Weights of a small transformer language model: width 384.
Each number is 500 + 25 x the weight over the matrix's rms, rounded and kept within 0 to 999. Layers, rows and columns count from 0. Numbers have three digits each.

# layer 6 MLP gate, 896x384, rms 0.149, rows 658-694, columns 128-255
483473501504472534460485508493538544486457502527520498492419515446530501466501521492437500509503498484473510506495467525507484495483525502498512484502500490519506450547446474478496487500466507484525476461500518471481484513501513506486565525477523486460486480504478497468475500431471418507472516521471494511455476513514500492473498543495490464479521498486511489501517473474541532477590
528489466473472494533479506491521498460491520516522476479458488516442499538564513504450489518492555492516495481499494508495489557479508483491519510514497484549480503499530466540480474503509496448476532510529486522506485487477537461461551545492476465536521549476529505513488502506499557492467500477523552497509468524478466513574491517476512541518462456503519438532444458470557497533510
502514513523509454512525492532504490489519552512467515486488515473468502484499484502506491519471526497478527494514567490550474483503473487488496465475474512487506506487505472497459523542551536494516500514501496539521495497538508503496531491513502450471471517503513501500547461501478542491540498519478514466495483535525524534485519481508510485513499528460466473502514522461473508475522
496502512510486503449560515490520486496502557518417491477543504522484510488514482504508525509498520507468511475495483468504474557500521464481471454487502527490519465563492486486504454475503502473494545528510518485513525527498476572517496521535478487478503533499508508493486513487442502524507502522504488488478492495477498479519487459487471480544517519489450504545515491526466529521509
485499499478526485519538485495484493510466505508526540503500497483454516479493497529522514485477531545475500508481498520496481505485481470551501506472521528487471509533519490519510539472555488542537511489515528495469522512494471485488495508512487476509465505555514502502528523527461471512451491527515483509489478502496522469482498505513495547509499497465490541480449466492528489513464
498483540483538468495519484543518497480563468541527479463507513493519520521518482550472506517510543508530508525539482543493525473497515468471475468537528484493535485502516459480486503484526522500528483482520517520536545503525492509510496487563514525487531513490527513433496503444522540476469490491483526544517528476465484471487520488512450513475485504450477503553483517491476497526549
457489474517512489511479512532500473520495493514487476468485503493496519492505500483506469506431491513517502520518494496484546473512507564478497478459486476506470500502488456539508528512513499447537495516510555499509525473481551535507496537500490472509534527484497475482486536517487458495526492523540534493501495507511580472480499479539472443532501524471490472508524458483487531468532
534530485525517489487512534500463513557527539518481526470484519494499526515483526500498463490511503489491471519524490513540531479485507499466518493489442500511521513499485501493455503519468487533554541495504483488461512470477549494461531500506500510550512476488482469520518513495537489487482549501482540528527513533464491513415525502497510502438527521556459481504479494467511503469486
519455510526473513526458510511502500520508485510475498480517499499512507480486474496495533520494501480508503468487502555469486507500485495505516440528515523501503473500531501528519501530489516494564487510529495456488509473502518525517472518503492465516519532537508508487525504492514463523483498522495476522487512487522561491518491472464483513502514452471471523519511543510485479501523
506462491481500517515521482513501533500486484501517472476511489487503503457474503518502472496456468482483575484506525532466474523524493450513515481503529505470481506477520512557510453518508513457492502483498525490496534476472524539507526499517498483454546509506492490511491515487498538542454474505541479530502483487520510471472483541480532525500465494519505501476527499436518495496516
485523467517509494503494459496441520504517476456471517516528521489500507501512481507488474516505487484546476493474493480483460502569497519498495461500518499510559498480494477479484517528479506536457534518461523486481484499492525515499496515492488557462484481496530487459507490471511478547494528484500453509484446528485472497506502529521496555505480501529514475509491505521490483511479
475480491485462490493530498543496487471477524492525515473456496486543475471510557527485500473504477509524524482508492515512555543463476484506510497505499499521491490488520476513500498495506550551461532472487492544509483498554526535501445469507509518481488479480481509508517488486497564546489494510524476540521475507513506511485495488490519493473497560512478502513475520520502496526446
500486476518481493509488464448518516525491484467501475517477516517498543500453514522504516459502504485485515519525455521523509474494500511537520480521462550506488529501519487522543499473440527496496495479456511514508535514484515516463460491479505505525497465489482509528509463533537550500518467501504463503472544514477477524529495519479480459525538498457501536474489507536537481551557
521490509453493453483462492500497512456517483526515553502447548496502481524456514481542462528492489535506492478475491570497478453492510534508527469519482475453501491476515504499552489468497508429448488526456550479517490485502449515492528513513472483508487479497506508501488471497507551452482475504496517502528520510532537511481471497499445473499540498491477551515535517517542495489532
475474466466520521464513534501479473523495493507510546522503498498460478467484526539479527461511497469466516537473496513492479551523476515504485483522513563500504559483478506504523498509464501522479499476524525527505498520495523518500510502514536495500513484517496491513516485482474512479487514503447473538532476550494474498508493493536460496501500503540533481490449491481488495472512
468455497461514467519496503497495470495524462498482520456484559467480511457480529506465515526484519502468540465484516511544460515513480496487499509517453491545485563475517528507529519484482475459476509478494490498534495506470496539483531476508486482491460522505524509540492490522523510459558499463508504528500494545495471529496481527516531532499474512516522529471520498511520480529554
511482534528482483479484510518487455476534498480469486495525512509496509510463521513486495514508523491496497504478493494523498510529495509498510492479514520517475519504476494506532522495508510493448469498511472482506501480497526504476458510507479454484472534489493541552500502487450524518513516486543513521506504474470531516455497457538495558489470516456492482499503508520553513489499
535443498480517483502490541460506496517477505485472510469502528484487482515492494519514530503468509459492522522515521511473514510496466456541508473497494495503481503487487517532449510464515510463507464450476541535524458524535496486465540480475501513543498538514504486511460488461483539485469482481487480494531488477527442522513505480479504531540512473522494532504470495522452528514494
554498474475475468524494474498456497463504476474530451564511530478458448471511509495524499524536485504499496532489473503482558489537506482509519516501561454497495465526491532545461485535473535473497529510512511541519521495533505470495500520522492531513506464470500508482471514502506505518526462464500476536505496511468439532471495526514466539536478490484502493548493501521494467511488
490520527486522466525526515508479472517493482516487507526519476507487526489491462467515530487494522508463449524498517515509536472527519496581474428519518503476535501482510478516517472517528541483502531482497504461482527499503514501472506497496500523513545522469534434478541467491471495556507483488523495522497494543490510532528524514499502540548487476477526490512509488431493451495485
530497507486515497504512525517500424489486487449500519493494492499545511499478532522512513469512515509450514510493510516471458499490516477454485528472504529507490505504516482524498508528491484528490467482477504508510531515481503455492499536501473517514493531490497534532507489480506545472472446519504489496485470511489484495525490575529556453494479481499466497510495525532525475516485
527536499522473511522507466471490514516494518502472472519506502476516476514475524546532505456492530545471472517501533506497493537528544507525499524525527479460544487500503488512517494504493508515498482538465472471495506478515496498492522537469517498495524489517529535542482536470489511470509504485535496505494497512530505522479487540533492471489505497519522499529497498502499480496533
457479501479487452509443492549499502483467543527456522504511520514524447514507555535524505520509512508507481500494520515491528490525468495513505469479470512484498495504497503518527539506524514522516517509503504486499494487463536486475523525507523488492485475507459508513501560503497529498534509513497481516502519547448550512463467460507518445518530551475484531493527492485551475564488
499463470516493499499458484472523491504455502501476468532501483463566440499514476486491514505513529514494491535527487531487491512519547491501462507473496465475475536466532535521460465498531484486485485510497504502507526543479476461471478550518485512459468478551529480476537514468492514481474508524470461494564521514452476491477517519490476504476542517498456495550502496499514532479515
528458479517480509496456500489456500506481497495473491510491506479462525499504456491488497534507496506479529511508503512510526480525503488558540511512525534521475505499489459466494495512525487507504537496493457522514507526517496547508551496501514499486516500526513491491559473471482489503502492490536508502466492495508456495504487525520504487481497519542492536524488508496516514474509
510500430471486462499522466485488512535515426511483508524506474496496459478478494558505507497508498495489512516496458496504477457530475524477558502482556485472495512481561536552447542507507477517532497500512492530485526474484478502539538500518491514487500529504514490503473467491515532478544489519475476494467499545509485514478481520444519538512530532545541508462476445480522483479508
491509532516539540518500540470498493529502487479507588460473481496507510468533500495466532471497506515477476497549477509480522503485491495524469493492490454448469485473550483534525528535511499533538526461499531461541506479459539504491492480491519493449473459515529502467490525550500514454475431515488486509536508499558477513489514501476503511463496480549500483494477501508468492483519
504502527522481462558481514526514488499525531504484503482521508536556527520506503495502512491495476491513499499490497523442499515465503534482516494488449493519509518504500476468520532508507509492492430491511534498540514508468511478509452484532496488492505513484535515528501471525529515491528474551502517510501503499492494466552458483495483529508448476509493504474486500536513492481467
486504489462493475514521454495450517483532474504488489477534499494464457524508490519504521554508458518477499534499513516522499489489495486470504506479467458538530506472472509494522498484486502524494491522485486496505523477438514506523510490467434507496510504465466475519486499510534476509443507503496492489502459515488478525503539523507526517499502535504528526549452474483471556518524
488525513496537471501468459506527490505511461547528522459505518479570493547480532482433501485521487504487483493511474463490507518524509484517483547468545519452496490481509522455514515485489463527491470462504514484500513507555537503460485475505492469476504501475495478516501521493550542574485499510491528491504523488523505493506528516533457533491459501527525481492493469509481523477490
539486457472500554513515446518505518481464519512488432531536530544547480498504471536540495478478505483513485484513500552513523474458474517479533530459526556479497509490491471523474538530505496494487531470541480454519490511486439530487492514445515547481488479524525517547553502493530482497511501505513491507506479523496526448506464519463502510490505500531538512468471493437511477518489
535531476497501496499499509492501482496478545507513500496496492508479493493472517517496499509474487516497511542517493551505459530508544542463521509487507492492493503491532490522485518504476461514476479492488495472521501478513505464523455468509468467479463524504473512487468481512495499513473513529499510490496499461513494505490502507501482484502501470506487510487498535503518481486512
509496483501529506495507511522471493533523510500492469502478481486474498503504497542547504525438518508514553504479511484490465503500507496458466505525513484469512489424481436505525529551454499559490504477517503491501511528511516526441507503510513465493500479534501534480514497465490478486550567511450502522511505569480523502485478473454496477492491495519513521525462499495493468505513
521519497451537525497499503522517496514507489513471484466514469476489522501516499482489506514476510449523508438454520502543472515511525481475479480558502519476514501527476505505521477488508481485468494492463518465507465493498474487490456470476534509502496506500483516522462575508548509489473516481502439485484525524546531517492476447475525531486482550491513513533521569468490488513524
510484481503501511502536477518483520510486488449494490505527464481502515486498484520460520437523539510502499481484538509508502465503516480492526465544495508475508510504495504530479511481478498527512510490468506472452507469488522449534498507532527518467514493524496520505486489472562475498527466570523520515489490512533507484533510507530493516493506492487506507484488507482482522493503
488487478507475512484490492527512488452494489460497485505470452486533444524501491514435552520491517483501498499504496449483490531509438512488475488484520482432549504496477482481498493498463559499531443552502542461469514504521495562502503546472520521473505462540511477472517500477496504500467504490544473508505513516529492487557498541478522475510534508494478517485483464468490482496508
500462502494527483470475533500449475485533497534501495490532499450496518491542538510477479492466510535494503522483523496486460531521501521515467578571482507511505500514479521550535483499462510460533473425483527497484517468452512515517483527513510483471536455501476503485496481511503457486472485505533479508448547451482519486485444482544524549499519532492499538495510452517495534465475
# layer 6 MLP up, 896x384, rms 0.16, rows 658-693, columns 128-255
536558441509510538521508473465496518491468489489495544483492521477529474494456503511505496531453481525506529546482525514472519504559465492468470507523492473493509497506502470537465433526506536447515503504492504494468436486503482466514512485478498529507490485496512538507490464512453450543500514461502523479502540487486523473480469498514453466524494523548482519491508510484483489476477
463456502467509463478512502511504533525518530502541497520488484513518519507545489492511509489491511494483499555473493487557476509533519528485486485492518520498504495498528507483522477466499467533489494497501511504417487460513474503486512553532438493520487498500465498505522545497504500518496496485466483497519535481471497489464513431512484501523481493488521490499474493509518492430491
536512546471504475480478516502520476491477484462509480524513497547515507487515512451505515492501475504470522518550493508485461486515544479516498500485567463524460515520480477533510507488483541489484538504538488490523494503560471537516526499506499493485493530500474472475508488477477522527496515436541497510517473491487536447484497473492511503487522452524517490472521524470503483531504
496511485497501512474453495499475507470505528498462477527499523478511516505511493456477525463527492511491473503505501510528524483489501540504487527546501553520517493447475461494497488492484501550511497526493500524490519489510478520497539521498491499460474512505466511500519499511534471536495527538467508492509454446560459492483531519498452475445490493522497465492489503467480545507512
492546498469484502503513483452493487529488558510501478490514491475481504485487488499510537490532528519450481457531481474520523469512510473486478531491457551490463519481536500520512491528523455460490455531545485460522476487482514509508525509510495486486516504489511513488474463492478473523483495510535496504493491500513487534450493520491527494457489552497534459501470476461526486520482
509493493518521484517536478467483508529520517502530535481470489483480499484559507510499498520522534481526472458512481475480537496472499459502507483456460498447530522474488459426519498464498479471485465500487469471456506524512439545492577444521435453510487505480526541547512519450566488469494520499517509527517498506513516544505482563473503486477479468530470505503486506501494465513484
514521514458511542470487460507475514512532522509501463540445497501486486503483477497475555493474522501513499491491498484461506528503509490549504521576495509493465540471494510531501464504495507510457520478499527480476457492489474488518499509481536516479496486524514565510516459496510513515523489435457516508496497490481502514537453534500491540447489513505507498476467508537515473542493
472499451504490481507550534492526496542519569495518544553504506510483519540576497511473495495517478469509469517497507535517492503506490471511527507466471489507489566488524489504467476453487479470519474491520487489502504527495467521511528500488456473504492510464510516513519529496521448483478490524534502510512520492512517507437480533494542480507481496451518532466484474494476522519515
499492447515539475496537470503490485465521553503432538464531496494524475509534486525480529493539480488555472534444485515499527514481514502517516500449501537517517469468513514490488468536534457501465491504528497478477487491496488513540507492584492459522511490543483467448443515515487513478503517481525527514504492492499523496565474513512527482524479514497477538499507527472541513496484
525575495502507480511515507507500494477522563475494507521503531486523488528487537496505495516456521471494531476483455478513516528510463482498467499490436539492516524539462531474490494487458493503481474473506563522466460507481523490504512490502473514548459523491502461484511536513529498490488485520418477483524530491520439522514519473456499454521505532532492491493485496497481520532511
528515512470488563494491445477466511565466489542474456471521536508459510474470552478529512473470455526444534493488510477539481498470502499488474546510496482498455502508478506517502469486470512481515499424513528473491539514500445486549499501505522446520489496477500475496533506548488499496505472524553552479489513507532553494485496463498512445509451494483470511508471514510515502510543
504513499505478464515538516512450515484487500499547470481519558468455565515454491491530498509487480490504533520513500441490473470531480489498495496497511477500514496575536473537461524510459488453530534551500481516471512510451507490475520488514481478518531498512525515450479540516524502502522520535479508474468497496517497433482502508489519486525485503487492455480494450518513504547543
523494538475484447482493489495503490462513489531494511558503505523492511536482524519478463479513506493504477481503477513488493483522514457559505458493490503544519508507524459505477471511517527495463485515531531488485528461526520496535536491498468473502507541538498484467523464559523472516478499506518530527503511534468513525557495453505489486512483449470509505488522514525496494531496
515476476490526470528468520519465499498497507504522501469476498526476469501501487504472501489471507475533513486476549508489530495518483492450518526475491481496483549491479485506464519524511507499520514484496505517468513532475468473504533472475571526488461450507454501476485496527451498512513543511503471499470485465543490485533490537527538479528528510473531505458522479487500513550462
550509515508499497441542489489464496493525504477511513511534416479490510508531559511485522438515509530499488467473507525455490542512496493508531501503543523509493507490484527517512485535461558510480524501530495534485514517480502538515501494516518499480518522490526490534515463469493491504563507510528481545464437524496473483449485487495431512490510487488481497484488508516499438496489
497528504514489503504465515523501470522510507511494528535508523466531503476512515500515518549496482510551484518540485496506527471501487502494482512518473563534546520530510521480510509463441468476480513493493468529473529452487529541531464487518513497547469538495516513486474515459499545482505499437547496481482474512494519490521481468497503479518510448499508467506451508496525516506502
483519441478499479487476499492504500511457492508495499494471511463521508484507454513486504491486496526508507491493515473474493480506537555505482471521506511502476531508530508471512477505524474490494477535462518451479517520545459490518489511548476467511449489523504509471513484477530490509520472490490515513517531524502506529495480531485526491520531515513487495493523505519487487494544
520484455451516479463517490500485525506522509470488476486500489508451546479479499495508527506482501472474466477523505490529514501497513446495474468525463518504505526524523483495497495506501497469517482471510502492537516522530511528468475480538455517450493479488489513481478509512518488468473491437509507538547450481483487491495473473530509443497515516478484499498444531527499553498516
475500489497512504470496522505508461518501475506507487523526505501476508469503512499497538491502500537502456496510573461457473553526486514507495483473464543454507511506499524475473515491489481474464484492506466504510471512480517524493488477465498492454535518519535515493511512457532516553517499512480535496541533493463497496495462477432507515485515498488538518520552510487486507459507
448476497440482518502522463475472505458502445503491505521480497494476498505452528473513548522499528452512458529521519472493508475500511513486483501445529480514495485526511522500514463494492485512543535501497503521534515486541500515510498467505474476482491479518495512522506477500488522553565524503520484475535528527460471517481453500522506548470468537508503519514505478461506498467503
528473566481467537502448495523508504479507490471488534583490494533506492506523499499495529519485505480506449506500527496486476496512503484488455504483457490535516460515494490517545490456425527522463515472503460510519465551486529508532526495513469459498513453453536504491491522527506535509480483545546540527529475520500529495475494504524474490534483487551530461517498474497486482471532
476479528494493498490520506519520466509532483496536503433508526511484493508493507477489489508495450484494514523477503512459491495502505510467494495475496455521489525539536505530485441491559523454508490496490547479543474513493515536492493526512513489501530500518549505531496441506493491500516482516470497457540476472510496548478520484469497478468500547495526524484474546519515511492497
506507515472541510480502485508500526470534506461504541513461479494473483526523569463511524484519509506483502510471551518525482541485521515470539490476502514517480512487489470484495498485493520517523495497487495503463514526551478470512495550473526499518472520481483496532545531562503506524534523498485495509503476520505519480488511513480549429520501491496501494452535455525495537504452
424514479483491482506513492497491519514417463502483492524521520441520497465460478484476522493526514509458492538511519449505475470503500498510496535498491503477488493484537516510454511482516521491496474496444542485474492512532463488505473536495502496514470463495522509441522492500515505488470518490486439519495471482502507522511534483530463530498526484499483507482489529486495505497463
490532478521494474517489451545526415483518511533497507474485542501480464506511508524507522485461487497497474495503501556529476554492462529469477497458491485487522529467486512503547448553533523497492468496534497483475537478481525503489506476474503507496506481492484485498507496518532479537503467515482536494529470510513491529539501511460503572509511524498500501500521553478495521451569
452502543515495509522508521502503512478493510495507490473462495519459450506485475500489453563477494476492509494497512494532432487490489491460507469481483495530529504497466435466495433510486473476427504468496486489472524475511507525505541514498489530527495512468505556531462500524488500466525513508514523509480514453501487462479513488523508473506535460481489537558532542450473466508523
567493532475496539499483483537478555490462489486493488539493455524485485526498461484482475463518499482469531516472462550504501512487473521505505518512512519485486481526499525500462512528510499510531455507454482503516526577469485439539520424499508550480514516459507471517486472510497483474432538519467485486498511512420479489468445532515515526490517509523498491484529504470507493507524
505502476524527504512515508494496463513472480494506454520514464489514500530509506460552449506489474507510437484496506463521470473569481476526478526528506469489450512457513523514480532512524457500512529517492470505488501508515496526463484470492463553519532514453522499504461521551517563503466462477503480546459544521511511484517519508495517506544530474502497492462470542497491498497478
507511460506532507513483498489506474515526495490500484524510505485501518500495457467497494485516491504526533497506523499509467519514512534516528469482485497525507483488527515498509487464496477512485473507519502519488496484517508477482482513496498509470455498473517519501530499480450466496508508488531493522508484507504473509522501547532495484515507528479509476499526506465537538503527
508480517532503470516486557497485491456513505450487508530504496492465469508499498491471551500503501472520478505494480488537514553487502477522519499490508458463511481456516480531537494507493497516503479470524513510511535561491473531494488507504499461450476480494503521525514528482505513479487496540509470473500525520477413553487520486452516500471501533499492533524502464470511467518497
520502488482480538470453476485502499546506561469486478470521502508529490477456535514559483467474519536523481488503466523509496479555503493482522486478533575478493540477445519524480525535470447504524556494521494478552499518507451487464524482480520546491521531515536495509515524485484466495525490472487522515509487516507483458511508538476512425531538496539491496491482499483488481522499
489508526529516492491506489483493495503512464463511488536489507498491487501528510490464521502485512480507470471511497510512557492521476508453497482484487496479490501486475516498495516487463478478530493499514466491494491526506531544486524471509509522487461527503523522497531492519524457488488489502503487537503480502468513511485495480479493462509465475486502508544512513518510518496493
528485532468465520488520526520518501492475519467531494494483528534499518483479533503491503534514497532510500455513494485499521477479513525468511510536487516506519487524515487521507492494485458464536492505493482529528486459504515487502484485513471502500528515483522485474520524510525486559515481519494500471521478492489538510509519502510521503537514545518497515494478516480499517527506
525461440508506486487474471529494460447494531493524521475493495541493504495526464482484481493526508489484463463468541532517488488468508453459491481502490519485490531505466493512502490503492460497507512454453520513531483444484507486477497504521501484509497490532498539464489507510510480515521525534492475483479505498508543493510522486488532515457486522528468468481501543553468506482521
477556475498522541473524498486491493505513498459492497501491479495505449486490532509511511510519559471494547521482519511520515501509493492521494486559499499482473511460535544493483522526510493476518478493467543494472488526542513475525526527470491526478482484550529503499474506468572505494498459517512506496517491503500553581513519514491527502499522511472494471502519497490467490515479
532506534489505489519498443513459524497496499506491480524495524523486491498493453477507480473516479469492495460474545459508474503520484483519547436479490501499524530494513508504482515461507498478485515533489505453499469513480509472531454511491447490476487518494483509461495528493498498460496517478500509498498528537494472512519464486495546481487511522469523488495518477468480506475561
# layer 6 MLP down (transposed), 896x384, rms 0.157, rows 658-693, columns 128-255
548469493523523503498518507447494454522502502431470537535477487488556482449508505496473476485501517535487529514527533459476486541526511537482506497478461442433506498464457473550466475497494506499543464528484514483497523477488456505497545453499479516498519510487540522453519470504498477484477521460487497495517525520469521519519473508491497482529479505532538510433480499518499470491500
463521488515481501513573487507485502508540489497482522531558506501512493488468449441501497494532526482515491496509543476457528499528485539475454545456455545462516487458516504481529503498475476483519490543500490517493485499499481480486488471492503498492521539511481539526496488534497464494547527489452461463503540495507508506500501528515514456503500518504473484516532516473491502494481
458500514471546503481511512497506539498482501493487531512522479516463504544472490485537495502520509501499492499514475436501493516482491444500475485506546519467503488514512513493526481503519528503491485472472501463518514511489502494526505483535482527512457522531521533532476509508467514475518504506531484455471500514512526527512533508439516501516494468476525472544482504540484535505518
507483525512492480447471528509488504491511541482511551504505502486477523498492536464520477523512484486474527445505550521488500498501491496517480516498420479504512510505487487470533490525527464545512520525488536498481522487519481476411473489497490492464518480498472497484523505459465484510508490526521467557451481503496530495490488493463495469530500458443530481472501477517523530517510
495502452463485495447541433492485472469533517485501507493527495548517479478497469526532493498549528479516525504478489461525521496550505481475536460474483505461484549543511495560508542485484509513484501517451453464471515547522525490533513524486479535492503535532513507475504477507522469473514517486468497515493468454444532494537497491515508493512472504494550520540525473524519512509522
536534479513497538458561506507525522432511482479460466524476490514513473484587492539512481533532489514507486483468478493494523545464499531522513496484473501485514500493488478491491476456498509494500552454516496502470501454526445498492539484505506508473521509504478522461484467476494453480477488494494515516537520519551494551508441544486516523488473527529506507545556489472433487503481
512534502479466530542479509443496473509550496510477480475501505496516511494498485487517499509479525527522475499480514506483497476524459502514540512519517520502510513482442521487545478522477489482445477492553462485493510537523442548561504460505487474449483522461524509499447471506495489495511504473486493495490485487558490477537468515466520541489490475528485513444470501516505504514487
472548504470509534501493501532492469485480486538507521516499483498474433488518500482477551508525524476526486503536473494484511469556477509486515531468486491513501501492520479474500472510486497504529488506502508504486465524479513521517488495490506533498501481506483506490507509494470498505491506500482541469478491518468537477470479482514477524475486502499514488461519497486500512520502
510488535501533523505512519531541501497511497491514490499518485497487496521504513518484500496506500464521531479490514494487492533473475523485506512544487482509502497474500519477545529515505497549522512507492504505488519520526521494466553483509466496472495527489492475480506507500474439506514533462499533537493498486471478489464452479499494473516495584498526482485487510510510465537487
515509565429519441473460510482544544513522497482455537507480524482458496514497521517518537519513514514535540485524483481494491504447505433473479535497500519506487528506493506506466501526478528514494519502570533506508482505518523494477481477512466513524502493490467535515513537467525506511515552526517511485477532501497518511486466503480488534480573449521476510546501496578493514515489
509507465542468500494507463511494545483476474490476484453500498487511464557499515484495493496521467498507505520478491518513505449508469443485516494484478494525517508531538511501525523512502527507460525496495505505555479543521491478487516508474488518484489514536512508483500490489482479541503508488487543457524440500528521470501465541481517495487482507513508487473493517563534503515495
518522503504482524450519495487480442492512503457497473530543500558489480515477506469533518475482488474527504491559502471533505507492518518539481475501466526455506547479479505494471522503525505496512484516497513492534516522508448511474498510492507527507502527522504493496459527543517453487490518521488536509507516546488510465478510502491450501512491487470501484467532501468507503483494
474484505467528510528530508517491481475472488438532522523448514518511531489532504526511508476477485520509471510500470542500537480486530461519568491558483464494499485549516481528482514541448427497458537517457479431511441539529553493545451509545532535530503511499514527510483535468469540484522490522483501470478492477510497474502545463529509510499485475511487508514526489478452506492474
479491465516476476497500525519481523519479487530491516473469533548507484491488508484479527496522510483446499490507524483513523516515542484486500522508496503483491488476524498515499492540491497527556465539511532530498520519472490513479514485549492469505522514456531467474462497539502519520553473511535496465463519494456466512498492484517528482452487572507497539467498450493479458488531
479496500512512562476528544517485457505499505534527455473524503514504542491475553505493449512529493541490454580460489449483555523512487444519525526526492489499538473453470506511475463508491509517449469480491514479540526510524503508524524539537459498549523507488523489481485514488547515504502564475522519529530491479497487517517478475516452512484537522514534478521457505482503516518463
524458539479510542472520507529514501504471534518496518515466478450499525521516467500502489489492462491499470487516540524504524527510510518490480503520485529516502505493487475530497485463487507501512521527491443507519494513496544484492525484527490529504485494468525516502509509489548546485499463492533491510515495519479505511493509491502465492508525432490477499492507517498523489534505
503504488513512561490494517553496493444532520540465525516519526491492495505491474493508520485471488474501483504550489521528451514542462514511517517477487500535507518531540516501518478497474493518484474513472477518485477494508531575520447491487529498470499523544482548519516472475475487509482497492464509500476502487498528448460510491498547524494470496512538466451530488502481510450469
519553499505491539530504492489521505524523480493506506494489484498492473507532524537479527481492490516512511539543511522454470492485492527505548538461489481506522478522471505477506513495490490521473468507468472491527510510444489529517488489508501475526496458510515523445522537486543523524509488556522523520504501481504527540508497512543504477450470501489483488543525495508535498503518
521477524496506464465510492496484481502482480467551555473483489534518513514582445475504503480492501530492529523515483488508517495491503549456490522523533493512483526515532480508565541491471477483538524529471528487469478534492509480473499539536490485529514503489494488512457494503511469464500480526504483523497484513530509485528497471478497506530494538544448490484459509501506420512500
449540471558520520498484507521461453522503487519555521516520498485540457497485492478473479463505475518467516532499486464450457459516482481504477463523505532489528505519485505523549505461483519516478486446509502491474494535481490530515472486451522494464501477480492518496512462466491478500553511522468533539535519498526525499463502520506487516478554519524475487505538467515513523514465
527481492494501487531503472478488474462475485526479514537510493510510542502508540531505526456513444514517536466483473481525514493525511497544503493495485534545492512487505520521502514505464475443477502499502515514486494519466507441483500518501487482514504469548521470526497486505516579506502449484504477510508510513566503492520474472519565507492506491497485479527521496524466472537493
475512501505513489499484516515516511503523492487483535505530461521485539525478483458531512514503506491474517486508497507473500528494494540496482484557505524500440454499491496439546508489496504467492532540560494527463498481460469509499476480520484533514509456558480563485488530493498480477488544528484549491476516507493502524489489489485501489512505477494455529518461500512529502483510
497491511497529464494546515540443523541510480461483524537523469510513455480469536493496475485541522511540517503490486473487492548491531520474519473498527502517505520470542490493510482506521499487532515521490510485496509520465500525479481481490502468504503495458527533468496535502467509516455506507505476500509497499525541500489528516450517480509500570489488507464444477491528495507507
471490512483478567497518488450507492459473475500506491454490516499550449502508524473515507511512476480516450463469525533480480485524507497480494505526492544465486490523455477503460462547539483517499463491526534497524457468522459505509513507475520495532532502485464502492507505541475490524504499475515519514478507565460533526510504452524511421477536499537455520507500488543472516515541
511507514457537473511449508494488501476515498525514531469491523496478478493487511482466498550493501492503527426520513487491523548525518513497510539469497499509509476499493485517489514538503500467523548531474413483519503491506501508502519513496470506487549486503493461531561515467482477504506532517476546482523482490472451464500492521493494521478505515530474467516496512480479510500473
494480469525488509507506522543474506459490530463508535504515502479566509511540492485544539541483531494537506501478475461481508460539523416494478518473444521487503493497461482508488528497501502504536539523490522510521495456509505491530554494474513501499454468498498483479535511487504512556475499528510531513533471514535498496554513519510511473477490514480485472498533529526540502463495
517480498510487520538546524499544472505472512514471479506499526501475499465437457457503432512509473456524492510535455526459482461511488519475506454494509504558513514556536460519532485507523501480495492507512513511464473543563507479525488511491482513505480462508487456497499510531509524496539491498459506485512523470505516492523530500494496525529484528463499549507519496487491527479532
458483492489450480477531488501510481474449489513529479510510503503508511495440489477483526490525539506488505525559489520491421491542526532515566506502491528489446500470522486513513478549480474506499550527543501522489501504481450558484507473497512450493515544463507480503489471495494534513486511514484549582475500500460481498543471514494527466528526498527507497466520530482504520488517
479501511508452456486499445494494477519503472501567446510500478479454450479471480509491494503490480492489503497502515494501492518495492463497528476500538483541512497513535502530481466482526519511510500514491486489491492502473479519492494505516505487496487477463468485546491511512499479510461486493473515502498497487512513499493497524490519531475525510512504489488523506499499477493495
464545506503522509534502512528476479502502509460459516496534524482522540517525443477462482497474526491535475471508531455476496545504481533495527540490469485542510484444519501485528486466509513479523509531525555508501499484519501531510492490508504448511468480512516486524486484503505501527528520540461509524546502517488482530491485499489499501475473507494506553505523481495489522459504
511516468518490525496461510492544560525554493509466526539484524472528515537472532509496422535543513504519525488526486463507514484494490549456577467454516469465466519521513479482568495493493534529500501468569469489513508475521534453492491511511493482514476515537513468533502483497545435504486523514509513505477466519550504500497470515510501526568518494515561479497515530566493475445476
515476501488484522499493496484524478455479521500508507523527503478475516504531516502508544542502488511494490518478493489501496480519511506486481502500517493496512540524492518472509512514480484531507506509495514504484514505499504498524507489457489517512541477519484499489489487527511483508548497486459498457517549522455494476518540516477513529516512464514487503513499506500491514532472
476540484527491457492489497476548488507475527492519466574512540506483500488539471535517513504455513486481513509508522509516505521539466482470503476501506528516476510456507512522498519483481472537511506510499482499496513479501523528493484526426505513507498552488484491517463511504530512478488496516488519531474453503493521495560505528455549496497490489520504528507513484475517468491493
486519501508574467509506537551491440546488517485490499506527508482491458499514478492503539510500497545492513500511477508460552425480511478462391460539500522456497533478512475562495528495569531500522526525426472495512471516506504476514532509497486486518498495552485510499513535580500529529500529544469532500498501491461487531510495545484495504457456452443522537515517494512528460481568
537517530544489537531505531521516499518515514517496502518487519494483487538545513503464511524513492468508514541500497535485475548482492518483523521477537514526512515510478463474512454507500472482534493520483529537493479549499486520531474472538487481515493543508450504502542521523498490450509518479471514507501468534457477493508462519521492491488476561487499449484438496512491494453520
486461438521508531505465469504522533453516534546542509539502485505455458511501473494492488482472505511461509475469509498519476474485545506509504503513534478546505490495516528470494495520503514482531497524510474497529534509489477457480488503505537484514499549542503505511461516495483475515480476493492515525490475505464506528504473498512482514493508487493519464489470487508489558528488